{
  "n_kv_head": 2,
  "head_dim": 64,
  "activation": "gelu",
  "positions": "rope",
  "bias": "all",
  "parallel_block": true,
  "init_std_down": 0.0,
  "beta1": 0.9,
  "seq_len": 384,
  "train_tokens": 187900000,
  "steps": 11469,
  "dataset": "wikipedia_en"
}
Each number is 128 + 24 x the weight over its row's rms, rounded and kept within 0 to 255. Layers, rows and columns count from 0. Numbers have three digits each. The size before them is the row's rms in percent of the matrix's.

# layer 3 attention query, 128x128, rms 0.11, rows 0-127, columns 0-31
084:142143105129149089106122217103128083133204118141126153130117084145133153101120157167138153117107
143:171115105097121148159140127134148142136149108102083117140140140121114127131134119161169078113083
112:138081126131103125176110134098137166101135167075116126135121152123108103106138091133142084112107
110:129133177149115139127170129129113119135086179133126127112097106128122142124148122153081171117138
100:134099114140122116087094127153099147129108120162169148152148071133141147090129157123116143111131
091:136115119134090101096178125138160157104159114106122119154142139125117137132130108177152142105094
096:148133109101139109151128103124160137117161061118146112139137154105085111153137114157147115124102
102:156166114105133120178160109117114128160114133116130147100106175110099129154141116153120096160132
094:097132127152152142133132149103111112172118175119104111096115165130135150102148116144133120145139
090:140117120125158154122063088148127139126085140169092146180173095137139146148136159102113135141117
093:127095161159110133099112145133153139124126164158150115139111100085144118107124098118135129133131
087:138109124113149118127131091141151159087149103140153120167116107118142097096135119114111161113156
080:128126127124123114096129104180106163149136113143147117145129086128131125153118129104110121127136
081:155135100079164137126079095134133146108120102087125134164139120145097108136100176149111131135125
105:117139106139150156050094161120074112118151112146163078122123105138128127135154134137130127146125
097:137143099149110104158164057094104115153167137141105088113115114128114158127136112130142161105103
084:096144103144154114171120106146123134125093104101138160107098149110084152132124114132122166096113
109:139139096099122119103107117136141167078121068114169132151142092119120108144093153139142124106122
092:087149133122114126154132107150141106183097129113147147123085127122169152138085159138157110153147
107:146173155145133142132091110113126116135105140129147138091115132140138157155109151124095155145136
107:156129132147109109092132185131109129128117138133133130098135125126122078155181125126112150127123
101:129129149125116103114120099111126132134138121100142145109159109154115128162164145162151114143110
107:094093108092115158164161181142116131100137141174138111144132133134158099104173111107142098147142
097:166110108102193135156121070154111117115074137173126159150159118149152114129107131111116123135154
103:137141141104111137096120097111165126125163113088093138122126127152112128097091167108112150114106
114:078135182090132147069106122106120118138121136093105124085131153112096141127128155169140097098102
101:096131121169198153121117119108138109152121137137107151133146137123141133143133130094123138132145
106:115126161114128112113095196126113136145124110136119134114098123110119134101112166104160130131124
097:132117134156123147134067134136136130114141122112178097114119118129094113119113147098132068117122
105:140092139125103143130169131156114127124107146071121146099117100127142091106093103148154169102149
100:124101112100128149120118073118098145107151142115098105123115150142126123095118107164091104112103
103:151160132099125124157134147135125150166162153121121127160119082157153144126105119137097125135114
102:084144122148144156131135124147110125142112116121119157158113135138089093141182117094152137091150
096:178086172138121152096090089101133103100125150108163159124151121136114169101143164109113152124146
119:182137115137119152114155084115142150153097141138119127106140165121125139115135136164116161108121
099:177155126105103149111128117109121148081153107158131114163136118148180106173143107081123099134152
093:115126136135182118123098148094152096133178120115081119104140132148120171151126106152125114103147
114:161150117125148143109095175138137109146115132111118094106113085152124147125123118128109145115141
106:166126080124155071199118118136122132097115119120165144120137115142136130140143134099132108152169
099:109130138147120143111115124101146121157145151124124156127136151112102137138130130157149147116134
106:168145144139130135107161088149132124155099138125123148140136123163173133128148118100132165109116
110:131167142136114074112135146159107122153148128113114104137130083165168140123132127152135142120146
108:100099168087123138103122114110151112134158115123120148137136108120109145121097182088138157148141
105:125149113083122186129117122126099121122119159124133155158121123151129123100096098140103125152151
103:152129103162128134117090111118140097124086142197147148165144127153117122127167126114094141149139
100:144115116129149122130148115108107124167148111149091084146140160142113110114109084077155157112127
106:113158101142147103115161167112147148134139112124094103121114134109180140166157123167154115160095
101:130143131126092105083146107144131166184104101183161071143168123135127091108111111125135141113095
109:141107135085122154112107111126097119132085138100145153129130132115082142091099140112109138121128
097:100142102124154152212133134110134098134134133143108137145124132108114134133112121126127102127126
102:137095097157158146123114097153123156128100129150163142150132121157109111154119134105109140158145
105:132148114149130144195098157089153110152155110151150119162122131099091142132110147113116106135107
103:109145108142126147093163174116118130160107109106183129143121094095069075109126126107113169153133
099:116148133112143106096127170124103141129124115123124121138110139135108135160161087194154086143144
112:136112114097158157121183131097133097121159135171083116145159103155118098154148124142094154129095
104:100135152109129127116131104156149128132101096171150157103115133156109139193165149143137144119116
095:148044164148113134114099144139154103095104149131154112122143143117142118132137151096135125124086
105:071125140135127142129096166099144081118151093167137120121126158102075123140140116150159104100126
096:097105118071057126114126089163145115115124131139114134144141117160182145119138132090125104151143
110:107126114155141170063150169117167103101162154140106125147126120133149157153165117140145172163144
098:146158101144132132207120140131143121112135138145160153127119158109101136081148100074116134115159
112:150114133104124144129137147065107144130168131137057109127144098135084154119128113120122144132117
105:143091138110142118157125124112121149154127144118128141178154136109125128074103136121148135166124
101:120135143138116128132122118141141147148134138108083128165138150142142110107144107130123097139101
148:129153167124160120135110140121108096164114137159120139115138147169148147111156131096136146151139
101:114164149116143155124146120130103093160130146150142147106113149149131133097162140083094130140143
099:112134159118146112136119133116111114142146147133118137101120149153121109106146140062127141146134
071:114112092095116158134140114141166129125136134114139129147112106114115073100126100099107098072128
073:113124069137115117073126145153137132094123083127141121142102137087130108152136081108115089093099
091:156111089107096097144142126161131144105116120090096115149141146115143123147102148147154104112133
088:127146163131128152156124132123104108144093152142109122100105139150141137125169162108104157168151
069:147157111109116179142127120125135125098127110135145132146148121119092105138132146125094094065108
079:134155140174076141115112135132104120101091110122112125124160143097156125125122127127139121143113
080:120154158123182126158147133127127105136133151107130124087146145164128146127126144134135132168182
091:088146113155112125142155082198184115139134091133153150081179111127166096169074136143095141139113
090:167132129078154086128099104116141131129106130160132152128145153154114155121129154155142137101124
086:116120113137136066089120105135128161103092120175130135150112138093130143144089174139161153098139
080:128098076114104114080159114142142136137119088094147100130159113136162091125117095146118098078134
094:088114109157111127144153164129177123190156110134144161123111166120139105148120090082112125106166
107:135142114127126128187146137111122133074111106100135149115081100141110135144123120150119108137138
104:115097118104094157119167138163129144141103136139134121156151126118085115157119135122128100117095
087:087080111087152112110182115129140142137152117120127145114107109161132152125093101131161148102137
097:152139080096104120082145149156127147090126092137095119163118103128124137124119132118149095089123
097:107145119124100162109139145103122119125128126125134109176147142092097118106171109116142116112113
097:099097103126129116063112115093143148167105121082101165134172102153126120108138071136156137096100
090:121148098109164113121128094104151143109164101137135142121116116103161109152088153080104166127102
099:166081142139122112159121091113130118106129116150120131119091111104129136124117119172138130128111
105:135126135081140128112152148093093144136055127077104142128157129163100126118158102131138125123129
101:119109128094165131121159183155129160117125111111134134136136125153097175111185123160129098143134
095:105111123109143130122130149203146143138093136187160112079122121081126179161118105123090138143150
100:148138091134100094133131119103149131106139105164141114151115118128151094114131136106118187134169
094:154161119109162190072103141086140159110097119146155117119124133102102138130142107113176102130117
101:162138098139113132162149105096135122117116135127126200111110137176127148130123119131142158112141
105:150128089100131149159182106099113146144133131119148124134128142131130105130158099096112131111141
104:164074157138166161151114096154104129129118156122154143139121149108132127130173146150101178129086
107:096100137137093130141150162174131142100117101146120140144101157098072114126161112100143131146138
100:123146104149145138075113140130128127104156095137194094159134116111170121140158181129106138129151
099:105114155098124092126141182113081130146091112099120137140155130159118105107172164145106135129091
101:164089137150146125119137138115123141150121134155115156167145100100100143158157128101118118121090
099:167134123124120149167101109109138151096120152137107132128113154153111091105150105132110099117120
101:149116121136108105135125095120130148089110136115112140116097148138216110101098126118111131129153
101:080073123098099128139169179113109140134120145133126142114141153116133113159157124110103119121123
100:113184100125147124131116152150150098100124127155120126120122109129082140157073126095117114084192
099:107123133191122148102127100116126144142152098112137088122152136113119096135143162082133115166138
090:113129132139099156123144149139132156122121144150137167125097150104101137138109118110104143147099
094:075105154135077171149145153155131145113120115135104125148146175129161113100141136098110096122148
106:150144137154153119115105101130138162166182109098111096135111118136159155075143105160139127142139
101:106127145129105081140111123157146125134156127160172124146148138087111142124173134116128115142108
100:110131120133137057130145076139123141147117118137161165137137113124130122121142140134104102114150
101:156122136138108122158091090171132114113125173133107158158106116081140134092101098106131163104099
100:094145134093121139173090082102139106135191121160140174119135119114094121166114116054139130118134
093:144129139172146139136086122110122138145144115120157108148114107075148095119156138131108159150140
098:119120125116194161145102125135127153140153104097080119116136100137147149142171146141088117124134
097:129112091139155167146154104150119121131129121115119143117141148140104154118137142106110145132089
106:131118114142120094146141125126103131114101142120166166129080101106181102126134113135079118101132
103:132178108141110135142103113108110124120140146169108126164124136163096162098143136106136131083136
104:110147147113113096163118136164118133108130116129096153161131125115116135145152163090131099120131
101:069193106111134170160163147128140126073076108123108170154100104166119118153111106116140123105183
111:101155112095135146120165135169141113133115110130144133080164137121151105169116114118129138127168
090:141147090115118122131138122058067146135146134114141109138150161120094149102189091109114100089137
092:078116119096117136127146162112119136120110157194147120185162125161127125098132148154114125114101
103:134127111134141133156127093114108139115177134141092149144115136131090145093097069107134085112124
103:118153122089129134099152126116086144125122141129187122128132155101077135108177134144126114114120
096:143146124106117094113143124102087133127085149149126124117136093110130100136114184136098150105119
101:147143113183161154135108118118157094133075106111122149130139127155125127150149113124110095121169
092:161101109132131170081118145145129147152113133095159148128128133144125122087119104076100133138113
097:078132086133098114146155145057143101104114141135133150137139136131114088124152114137133114102179
101:131081146161110123141125160082116119147063151115127123129145104122101144150145118170080112117138
# layer 3 attention key, 128x128, rms 0.107, rows 0-127, columns 0-31
102:109150146111137122163163120148089136130117149104112108115135120111118094135150117051122128180124
115:133109104144144106125166155171169102117129119163132153113133112125130133137119118157122110073124
088:131147089128139115110108133128190122163123128173110135137145145131116145145091152122153121095127
130:114130135104122161146080121082127153156163106110131123125132120162077118126137164089157130166122
092:090167131127134156132114155119158100124156147094134143143163137130118134149125113163094114136128
089:118123082107143140111114152121139171169141134130125139135217125121104157117110122120117099129109
077:139113095130139111117148121138109148188121135122087143122178113142125128110119139133154132096110
109:097108162123132116120166133117104119157142132119078105130101105150173072095146169092130127131096
077:096129168173106143095149159149110142086087136119156120143080145109118126120145104149122154139156
095:122121125053127111119174143130141128130136113131129128172127101144103106115084141133148144103161
097:130131131114105119127113129117084117115142138138097131105165176127102160120146142105088148119150
071:130132080078091135125115138144113118141096110116101145108183159115087153130129143124138099104123
102:152122081096139135149130078144111163116097105128116110149169108097110128111098111138109094067130
060:113134097074156118146162127140167179142118120151084155115193114142135106125146114101165108105135
101:142155147126145122153138135109075125154138139096119153130135166114092149144110106120152124148119
099:116095096138102112142126171136117159128069148125154134134094117126121144153114112172117142117108
152:120096092125090111122134127125159122157154119153118124154177135126130108128113133153142120076130
058:145148121123140109159131104118137116145162122148073154092207126132145147145106135117142116138083
111:143107130127145151069123140153130127103119135120140107110101131089114151154181110114120128131141
079:156118123115156098126142089138124140134131123184128127132124088081135095139117077114166158117124
112:148117107107144132187143082107104099123161134141130097130114152134119141135113106118155139161125
100:139121144083159139133117150105128125148112118140115117157130109166127129051139139101132098139135
105:160144119188159153139131119169127123115112114109118142154113133142135166110141118135133116102155
096:076140122124173117139154161108114160100114141082128142137175114140163102106148141123146124156127
103:101108146129119116151108164089145102120108113150151117145097137122087141185142154134126097129152
113:192148119161148112082111133115134134109170129139122165112107119119138148115101100102132152094170
103:135139095106167114108119118130108120087110111105159141123123153096137088076130137158138119126137
107:149101143161099105130139067154134092092134109110097099124173135098119104135128146131107115077132
100:115127105127137099127159134173149133144113118105068135148121128131118059136121107113127151140116
106:137140126141155122139103161117132136132129116161134104096137130147145162122126125114126088147130
101:133139093073113136105107137119140141118123134128163183137117144115117114108125095126152125090140
101:142119169097128130131133092129130138122133079145129142102155105133130137142094120107130120133151
102:135110121191135138089148166142124115120132136112140127109158180134110132137131147137101096129184
098:090142121097161112152128127106109141151133101157093138114131112170118114144123172151148098129149
116:111169111076123133135125126099078179131150141139167091163108110116128172100131122123108115137154
100:128138113119161136154127084146113113159072107113137100096094111100090139102158096128149121117120
091:145118090123091146144142115140135179117118131131130140113143093106145086091107137169143138123083
114:111140108122108125128140118121099130116180114124111103140137094124122101165125130150135137131124
103:064127124097156133183141088159140125144124093100122064121147160145125086132138138167154140134112
097:143118162123128123126141095169161144119076137134085121108128125109120084114108156111090111124126
106:092094131128132144109145157126144169145073148133124119134118094131115163150106145119089097163120
106:127113120102130142117151132126095166066122117154157167105171109122110105137130148106117098133123
106:154104097156150088151106090136146102141077112153114120122092133137137117128103095153111143101114
104:121088170098111161132148192142164136115087138147118164150151109118157105110136166124140123107139
107:124155122020139105099127110167131115094142106100124140155124146102166133127151137151122146132131
103:140101139129104127128127114174099139146077170101137130133129108104125142144106142134130132129105
105:090132196146117122101119121099174148099124146132153144156093095108122143096154120097124121101110
105:147123149111127105099128152133096080105103181096090152136130112116095157117140130119060164122116
108:102149104124106138116114120125174141160150123110083104147130127128156120149133086141118120127144
094:137100146137130139136088096121183095123149100115150141132117154130168145124114125155141166117152
105:124135140105149112154154164096113122149118157080118142119124139133124110100125117149147123154104
100:147125158118124122107149121130115105137148114086127116128112135135127090133092191161123144175131
106:172142142117138144113123150162094101153106122132107121131137156130193146132130120149101084157128
095:143119149109095134119165159143141134163172122158077124113104102137121117086144146131132134090129
111:153180143101124106115129134133120115134135142144113151154094112139158182123168127099135120102136
106:148167127139156108111121121097136123094182139141119162158123107117119161102129125124106096114145
095:125134102110138130123118107114147105130154080113072133157107113151089124165104145141149155149136
109:162147150196111080093142123156121103139145161129074135116147122107139130137125122120099141130148
097:142121123118162148131127120124106139106105114140192140124103114162127101127147118111113106137165
107:126168123153109132116118126122053175159153080128144114116124127117131135111107122174130096135125
095:103078144146114107089137134166092142154146113125109112110157161123103094201084165136115145186162
112:130125137225116101163102092150141113149126144145146124131105091159160152125124112163144167130096
108:121148136077141137110151123138150132098095132123145109144156140140156113097122135129110157117116
101:151099108106142135120110103115126135099117123109188132111127124129157125088102113135106146116140
079:093101144130101114120102173080154125077123128109142160155098140138102092133135121115112129112119
140:129139174142147116128128153120101094128112169127118137117092127123138138114161127123127140167130
073:115128135147108102140175141132131109129114133123112112138061135116138125109150089105161130154129
084:156134093112147108126156089173125102146145121109098119113157139115148159093100149114165132133116
078:137153125144158167098154123143164115139115121134114124107181146133177139165100102141138127080140
074:120093097084128117145107145114107145141137099147128118089181140137110150158120165141127115103144
067:131132132103077092132174129124127115101155122102137128124085115120129122137136118113178130184140
076:105141080137116140132101111121160142108140098149115154113147123136108147123123133126145103084109
073:096114136091123097164111169142111135132124058100109151104161132136108117149077161123124161154160
072:124163161153094133130163116124112100167140148134134112173063150111090104115121102095136145163125
080:100124164123134119114123129166116152154098144141153096120141124128099117153097121128122129132185
088:118141137154130171109087137140125131134136166176154161114095111116128157122159095113128127154133
111:158143091100116153112123122124136154120139115145153090167158135130095126151144118134116096097129
055:155136126116174112132126109131132163106159147105131130114167097141127117136105161131146093079102
110:122107152094111137144152173110109111152093149158094119120140112139166105119155128133138100134106
095:084129132097098171138142085100127154162149050120132118144124148139138137138158108111096102121110
058:098137180108147106139106139152110064134105144133119135103146115154114168134132118135145172138120
137:128135150118131168128147105126143083157110161132129108154090144126117131132176120135118137174104
051:123096104093147144146141112111161107140127122157129114113136136130154131125173076152113116102117
116:100149139133143120149121152113111095127098174119117131106136131137155155119147113126106144167114
071:129104135130139135113109116171121101129089201118149149097109107099179149140153142133122153146095
113:125136176129124109085116156107102106127125164129140106107085140110116126142175107096135135148164
098:105091185114098144099109093112143146114147113115153092091134143127137167134156138091137125174149
110:156130160155122129124126159095123132116172186123128156119101082129158117126188139129125152151107
103:112126084134099113154111144112125130122123134126084127137081136126145117130095177126103138149112
097:143127147100113115120166126065143137128133159140156128170139126144104120167111091115141093101158
106:110126141157166094103144142106127133108175101139095083131153138121132112148132088129133104165137
093:163131112138090116148115165130123099134099159160088169137118153131100140105104153093120123114136
102:142104180128136152120124114170157096125088086142115110118154126137150168124136148132134084163134
110:142142115173100141096129135124131123122151150132114093134142086131113126069159160138112071142108
107:097145167152110164109107135129165131135163094108169112168136139128127133121121120145145147140173
115:082124124121108089193165121137163120142111092121136111160130122142139121133119117154126150147150
099:148108108133147133059133153086100153135152152164132157129097123170096136107147142129107153129121
104:092148165114122130155121156120128141135149120129139163115135074114135131175128109111124165147139
104:142139080149125115196094140157122130134118117132100138099150134144125105118085167125129134106138
101:134119150166142118144121120110135106125115074157122112112142134129143127133149147117136145146121
101:139119147085147110073123122163145134139151071131149063142118109104115140145133141120145113141112
102:104121110153101143186117149154167087153135078111170112148139095162131146084133128144120131089133
101:110152151086168118111162108099107115132120149131083122133113126148181137116147060136122096122142
103:091166116111092128097130153163105147131158080129114096145125114092062098107094135120143144099111
094:131151097115107112160144090166147084120119056097141150148159115113126130169095113131129153104123
100:110141118129146100138152151126132142138109022118137099165134091171089121096147142125107133144121
109:164117124136104138092128127097131150094144137105118117136116159094100128130095175124118124116094
104:107136155161115140129118151104175122133121100127111111165147137128129152109076114108134141156186
098:127135198142104102087132144126140142159172171126132088133114120114124144104125153129146124137110
102:124078117110138127136124090124125141139145116097085114167145170134148125098128136180148125120141
103:071121165189106142114126130117137115123078098149129156116137131108160146109158098120132148120135
095:139118166126099085096103148125081177116156171123115123118135131116100113110141180149106150142134
101:066125110107094167135119161078153132128125114145127144144091110087138120157139142167114145082129
100:147161135128107176082152140152151140154132135148082148150102103117162136153142114127131102130124
108:140079172146151127111139168127106112203172123111127093120130112137137143140119130175133138136144
107:122156102133171141152131151102111127134107115137084126156150154122100140127170098150112094124072
100:055114145104164104132124143124145143150118076124141142107134107142135159129135088169113117097139
100:089137120105136101135138113124104114158143115142082123116119123135130136151184112164116157122088
111:118153089180146103151097144128113110173109153132146136141132101125091117123129100097096115112144
091:164137116182115140135103150068153135130138158128070120158156119135113160132155094113118053110092
098:099134124113159134134142125119121077139108138113124127138151125144109119144167127136115139146103
104:167129125147147129144136088121112154135116165113110100143126121139138137145182126120125158149104
107:131154159151131130091118174111135109152114131125067140121133122142084158151119149100125158175139
095:113111148145111112121127168119142104114168132104145128097137105136092100125131083138167105119129
105:128133120126098162106128143105118162133147113149082123122115147154116105109139135145157088109101
089:154128110178137146115110107174202100151125125095093141164128157127172087130130124115138122149136
097:109101155123159097141122199115113111165138122144093128161150122132161181069114143134105070135082
103:087111144076129160123122131148144113135143115098140136107111141118190119130093093143148136130127
# layer 3 attention value, 128x128, rms 0.0865, rows 0-77, columns 0-31
080:100139111108139123114125148109102085091107125133124128120116176105145154140106159117142105104157
087:121172110106094116119126115146144097154163167160096155110151123166105136138140094148122078139154
096:131133110137132098108048083114102169120130141124152138129149113142083127075096135129114150134112
093:150116109126172125127168169135146086133081145121083098121101119131163146167105078163132107107176
091:129141155100141157084111143092103146162130120132123189140126131148155173100130169124096142137120
090:145113120146111105130163165130095091125107133147078082131142098170144150144104129148119159134121
089:089160137140119138117139090139165136119101144160102123139122186136113072108098170117116108139182
098:179146131065134169166102121161109094138170140134124136107144136147124156133123163091178104119069
092:085150128165094101125110103116136150149174100145109112105117095149123085144118151152134122120197
105:125080116134141108156105131092104129145101142144103160173117121132190110113121096161084174155148
093:124130132182120103091126108144162159122088120181116131169133116099117148133134085094091153135143
102:134161109128104163168163161072124113097157137139153135107142128177189185165104113124150121147114
096:141140109102190160134097130111160110170136143102151091145093172115144145118127099126197122096104
093:098091143134123121094141098152128176136133125133117095159137084150138127130146121107109143155131
100:110161104127119184090125129134114132129108098158170093116104131071099091158120125109131121111117
114:142141116106093094122153097139122101096097121110135086105112153132106086206125163128146109133138
097:192110146159144143060100167102110152148073144163158105146107121153115118101117134122099136096111
095:152157103091096147126128146107149124144122125143099123137121109148111138132109109119159113120100
121:164123129146095123112139104151115135080170087105074105106134087115095127192166166092118140148113
115:110140147147115116107111171140111113111141146135151112129134098172105159112160166100097146149129
088:178155104103108111118154109114143152105093136135098131089133123140107191096106154124112148143174
092:119105134115100168166112176122173109156105117163097161157097141085163093150113177096135152147160
106:121164105184134082126099131103069155164110165153129129107141100121130110121147096150104108134152
101:145140126104125141169130138122116130094110122136181082109116154099097076118144156129159094124133
100:140072118156119141101146110112142120131160125153151126130142128138121083111141147170091115145128
094:169154120144108159134126157127138155115100116132179111152165161050128175128100107148139140114083
100:147106124139134181177139127137152130153186110162108081058152122135140110140114109134150128127113
106:163110122111151119115121139103090121109144124167139157169095105181088176090130146097074165131150
083:111080154142137147151168140119149126105183122136121155074167085155116133161142130140106113143146
095:130131131089141139124131128121074107118121152148170154160107105179140148138132156157086154144148
095:140137138117135101124125147163109149148155148132143126104113097134086134103122121137162181115093
092:115155120125175127119098155127097144123068146131137150112136121175132099133132136122091087133129
096:076104146171147136134169111154110153108145155093141110170128133089168093161171114142108172136131
105:140101104115169100098151156125112109129104134180094112132127103153145130117126132134095131138170
094:098141127114114122134173111110128161152145165124134097118144151102138109140140111168137160128094
097:115095110114123169134180120106103170112159113133136104079123115162083123146098162144094102143112
091:092102160114105156128131105090157124142108103140130146155128156096178114104106129086133106146111
101:084125132153124096136099109120133147143125109146121193147113078173109138156158146122132131136138
097:084139113117115072162134092110107166102164131120125124138118109128157113134148132104072095131150
093:141162112123081169117137163101151133120122122139126065136101145099146137111141146105110137129117
097:122131110079115127141114106152118138152118120105134128114164150076163143145137123123146153122113
082:126062090143178140157155129106129115092108135149157120159143156096150131150132108108128162134111
099:159161124131182162136129150141133099114145136116172138152107117132144180107109122146122112111120
103:128178093092145097097115135111147121131126110114119190141168098165146174144169076116123133148131
096:131098135145161110126149142162139134085112132130117128118150154087093173085114122131074101143097
097:118110116142101162126125103095149096153159124140058123126118134155164120158123139118153114129095
105:119161128142122167098137145141166106110103122117135071097147137071091166145125099120138072112102
100:104095148119139087166134094143116144086109133140105102171097173142124114154108121077137143113156
094:147096130149137151082103138090140082143119129149153105128144117150136157147149128166136141106127
105:141139120143192118132121173121139104101086111125128131137104093119120126161136159102161105119105
098:108096140055152095159142102137125174143120153086126152118145122158135138127169083121154146114058
085:141093137110137143158132156168090132142174127127171147109132145122137138192105183119136177136130
094:140180118141131131068098109130133118115107090148146138171121138075088194113125145096133129127180
088:159115139110149144196084110142111091135133115100156080121104138143116115107150097136196156132139
082:094131144163095144070154119135095170123116145125126161131130156069154103153098066162111092119085
090:103108116096137081137140157153102096101099142133128158136138112116173120137106145142110136145189
110:149136121138114132114117157108104124137119126174140136090130103154108113111124156164117136142124
097:153098134130111139114120148150144094126125112158099102129147105169109154165143113087133107126109
104:097142137115100105125112138120160128132133075102111145094120122128115147130118137125166140147157
107:134119147096096104137151076142121137101111152091131094128163106147163124129168118144126156127059
088:136118131110115110137138070109143167115152158136102148128132163147120131132099124141119069124086
085:164121157159154100065080121145123105152119115141107165193142140108105141097140097124148150099096
094:140127105140199098181155128138163102102119137152142136118108129150128112118116091118112072114130
085:108136106128134120190170091083101162119139151129130140112128132131167109162144096116116112160134
085:092088160150103155084121132126156117135088100154112116161122180134120100187133142121160127133155
099:147119117138180095077139161137142123131148109162128125132115134136123098167116139115126149141172
109:140152123114121179123118148132101139094148145106125156103120124128114182181178123103116166101122
098:139143120150128118175099147076133118136157130084162152120100115139124139139118098070137106130140
097:144140099070097165102140162136131134117117161106103139108149104130124170140107113190100129161126
105:121169126160123152155142135172144150158100135154158125103128177133096092130103110079129130117140
105:089127117158152088169123131140115118113174133114119090148109120109096127170141080135140098135176
105:200117128117045137135157135078113168119108151137119144082112069130122160096157146112155158133118
104:125134139160107148133117181164143097115125114075141157095158128081109171121144108178106079120159
099:162138131100131145136194131147153143127149095132086129115095113141156141183138153092156150096113
093:120137159139137101132070130144114110182097136139156181098142106199124122183136136132112105122174
126:112140144115179138086095110129165114123126112148120100183144172165149149093108130122156104133085
097:104076115122142140151120127090137121078153130129133155114120138129090107144107110152108109123142
097:142105139164117087143171105110138136137151133091114189127147127163141131149101167165183109136101
# layer 3 attention output (transposed), 128x128, rms 0.0822, rows 0-76, columns 0-31
082:112103158144130158097140129145138132104155153150140113120120147143076156118100123138134119167071
090:109133054115122118129151156166098150115149094132120160123125130106183104155163159096143108128115
090:095151137150087116138172136117101153122113135144136110084111150154137140124101100115081125127107
095:151110192106116154150110133157147110110115126110152126158106137110098135104114092146129133144085
091:059107102153134120151138147094150133126184133149109111121103139123114127099112159106095164108115
090:095135149147101118175165127152130118146125149114158150149133111111144162125150125135134154127128
088:125156094131154159128154185167135100095130114124130117062150094113115130132151160108101112163097
101:088130100131155103113150128106082147161176111127139100111120154106163122164146148152121134098113
090:137139080127138143116128089148109115124081106142130123086120140149120126100172121105132142171098
104:116146146130098154140100139120173119155124105131145131100116120117096133123096142113139158150123
095:157122144131108155154163110084152132152106109148101150140118095116165156081147113096104090140141
096:081129160107092149094093134156127118168138117144102125163145154155106134111114161134165199150126
101:156142166118145144110110181135098103120141124120135116150147108132065128149123143148098149117119
091:151156140132135111162171107123150111157099126107165176176118130116154090117129130113121123114163
104:111072144137128139102132141130091143103130157129159130156174127150159150142110131139094073170117
112:137146160124187136064088117131103126106115142100136086165131122151108132113143100131122108144127
096:151127108143136116190136136103109114110188128113110115097158131132138148089144138109085151128141
089:133118131131131150127093172185090096113169092116131138097141142129149160103153129087123174140104
115:127116105159152153077152051101164129128115163112129130144108144154111115116187123132112117130104
112:107123127149149171093089105151107127084149122129149178161150116140158109109160151096127191132167
082:137082119097117166114114099133163116135132137116122184122128161082142165135148151109126149125123
092:139110166110149170148132167099110103088123129147136111109156117095100141174096118171093101166140
104:151128130107089128109147151119122163100115169127145153127140104106160115137165131134139124137161
100:181097171140171149080126120141087100087138127142132123070123110135131127111109131147111109147110
099:080123146148145153142085137120095130089108131134100150162137128144141137121125106089082104175123
093:098113138135081115104146117115125133129158145125074138095117140168165143116062136147119110154117
103:098134128126137107138154116123107114135108112122108138130138124117143142150143144164090118110140
108:166119125158146119181162128147138095130174112128125155119127111084156125093124161146130139128146
086:090129121117121137104154075142092156139100134178107115088118144134139133117116108128129135157112
097:129140145129127126139077138144133122147161072132138108110146096101137122134116140134131130160118
098:125105141142100101131171118125141123160133120118149134112122109105150121153139108150110109057142
092:142175132132133088146173161147109138078149121158172110154138136093131125144115111137130151130134
099:167125179145098121119074107153166124140114134123119143110160114150110109122119104140173111126146
103:131101125124125128123118099157134116160149125106147148102147108127137156102138136101118141122113
097:131150068106106121091126164154119090138126141173152145086150155138146136152094115115139108139103
094:125147133133135102130128103169143098127112095140148136168151123168138141088087120122129103118147
096:119104150110147176128090116073145134156096139146149121143111124128103143108091163128105157178136
102:118093113137113129170137133159121157107141127166148140121097116128100092145150124126098140144120
094:155132114132130154109110090099165128164112121131107150110118105133114106101177143117156120151146
097:130106165122157156124098098107151093127105123100154147143159113151145182129155125113126113130145
103:099155092109137117107080163114100164136147181122141146135172153142149113178101134155142113133145
083:127164160111122141130111141113128131139155150144093134128129122166112113144142107159119105163145
099:113098154135096119162106131176134138119148136156136136067148124129104143126078151151154143160114
102:105127078103105119086125146127137159151125115139119139153085193125135079166155136135136143110110
096:167164089120110112144155088110135160157135114134080155124139095103171149156101116136165121107133
098:090122135114114113171098115083142139167072107127142102142080132132103150144166101127105145140116
107:143118124101127132086144135110160153112135162119127123147128135132097154133131129169076119131136
094:139163158120135161112166145107177093163107140092173108120128089123125099127153127104147117125146
094:111128136120101115153111135151108127113126115118119124083114143146139125151111080125087151156110
101:157149120151139167110179109099110152121164081148099121154108110168096092134140161112097129089118
097:149158141120124111148090154162119113126157094144167125154110152134128068146118103133182148099130
082:090163125141162127065090079150111114143110157130130101104154086153088141137113112161137142115169
088:126068115138109154137123098128145130124167162094120155133128106122153146107150120105110165141136
087:160137157121172120131141132131093108114153145081146109159120127103100108147156129163123127087129
077:152135159140064120135133135119149116164099159152117141122132105125128129121100113113176139135153
088:131131163135144132089082111162129162159111114136117123111151111107089147130107121101177165113132
109:096104146135117162151120108114097116106110079116141114135117088136152136113149099117117160115119
099:096138119146138154114147128131110119085174114101129114203149142132111116082166105108095168153119
103:099078110125127137117129088143120137134097130118127143145089160175113126102096127122147148100094
106:145176123130128118126124160147089121154142120139123117118117121128146101108120118103148090121109
087:130141139110136126139105168094138139159101116138129148094093118145123103130148150083163176118137
082:122119135174099125202120168116103173101133127122095139116105165114160104138145122095136174123124
094:156143176112124130108154133144127154123149094124098130127123127110135137129139156171123133117102
088:136157174122107172135100146146123113130102138141134119158164072140112102124150120142194135162137
084:112102123147153151156150139145121115128159091123139099120127128117151164130098124132092115118099
102:145106151130131090144154147143070160143101142134157118105140168135126152174095097117118083102140
112:130151133114121119135124085105174082125174132105147136193134114112106111102120140096164110134147
098:082152102140142163117100107113125149112166127093107166160133118133110077143102121089154156154126
092:122059114124130122140149100115114143126107138149145137126122132109137112106142169133146136102110
103:165129122107125132098113176171129130123154137128146125164143105143111158129132151132116105101152
102:145195101122123099123105083138135108116106115123117156132109153122127142127191094127108090136098
106:097108150114136111104146136111145098153141146146085117116196107133137089116146132122168127134165
103:171130119098089136114123100137137127083129131122108154120170094146154151118174127158153149154145
101:142135190111123113085187102135138141116129127142137135164163167108137093144116178144109130111162
097:126107108126114166135081106104103125120131154113112156107118106147142141108136134154159144113105
127:126139171156117114164135140125103138127097105137141158119090135102131137141174126104095139108139
098:109141084118110087164111124122129097118148103101140136146085116171124143120121119134115103167093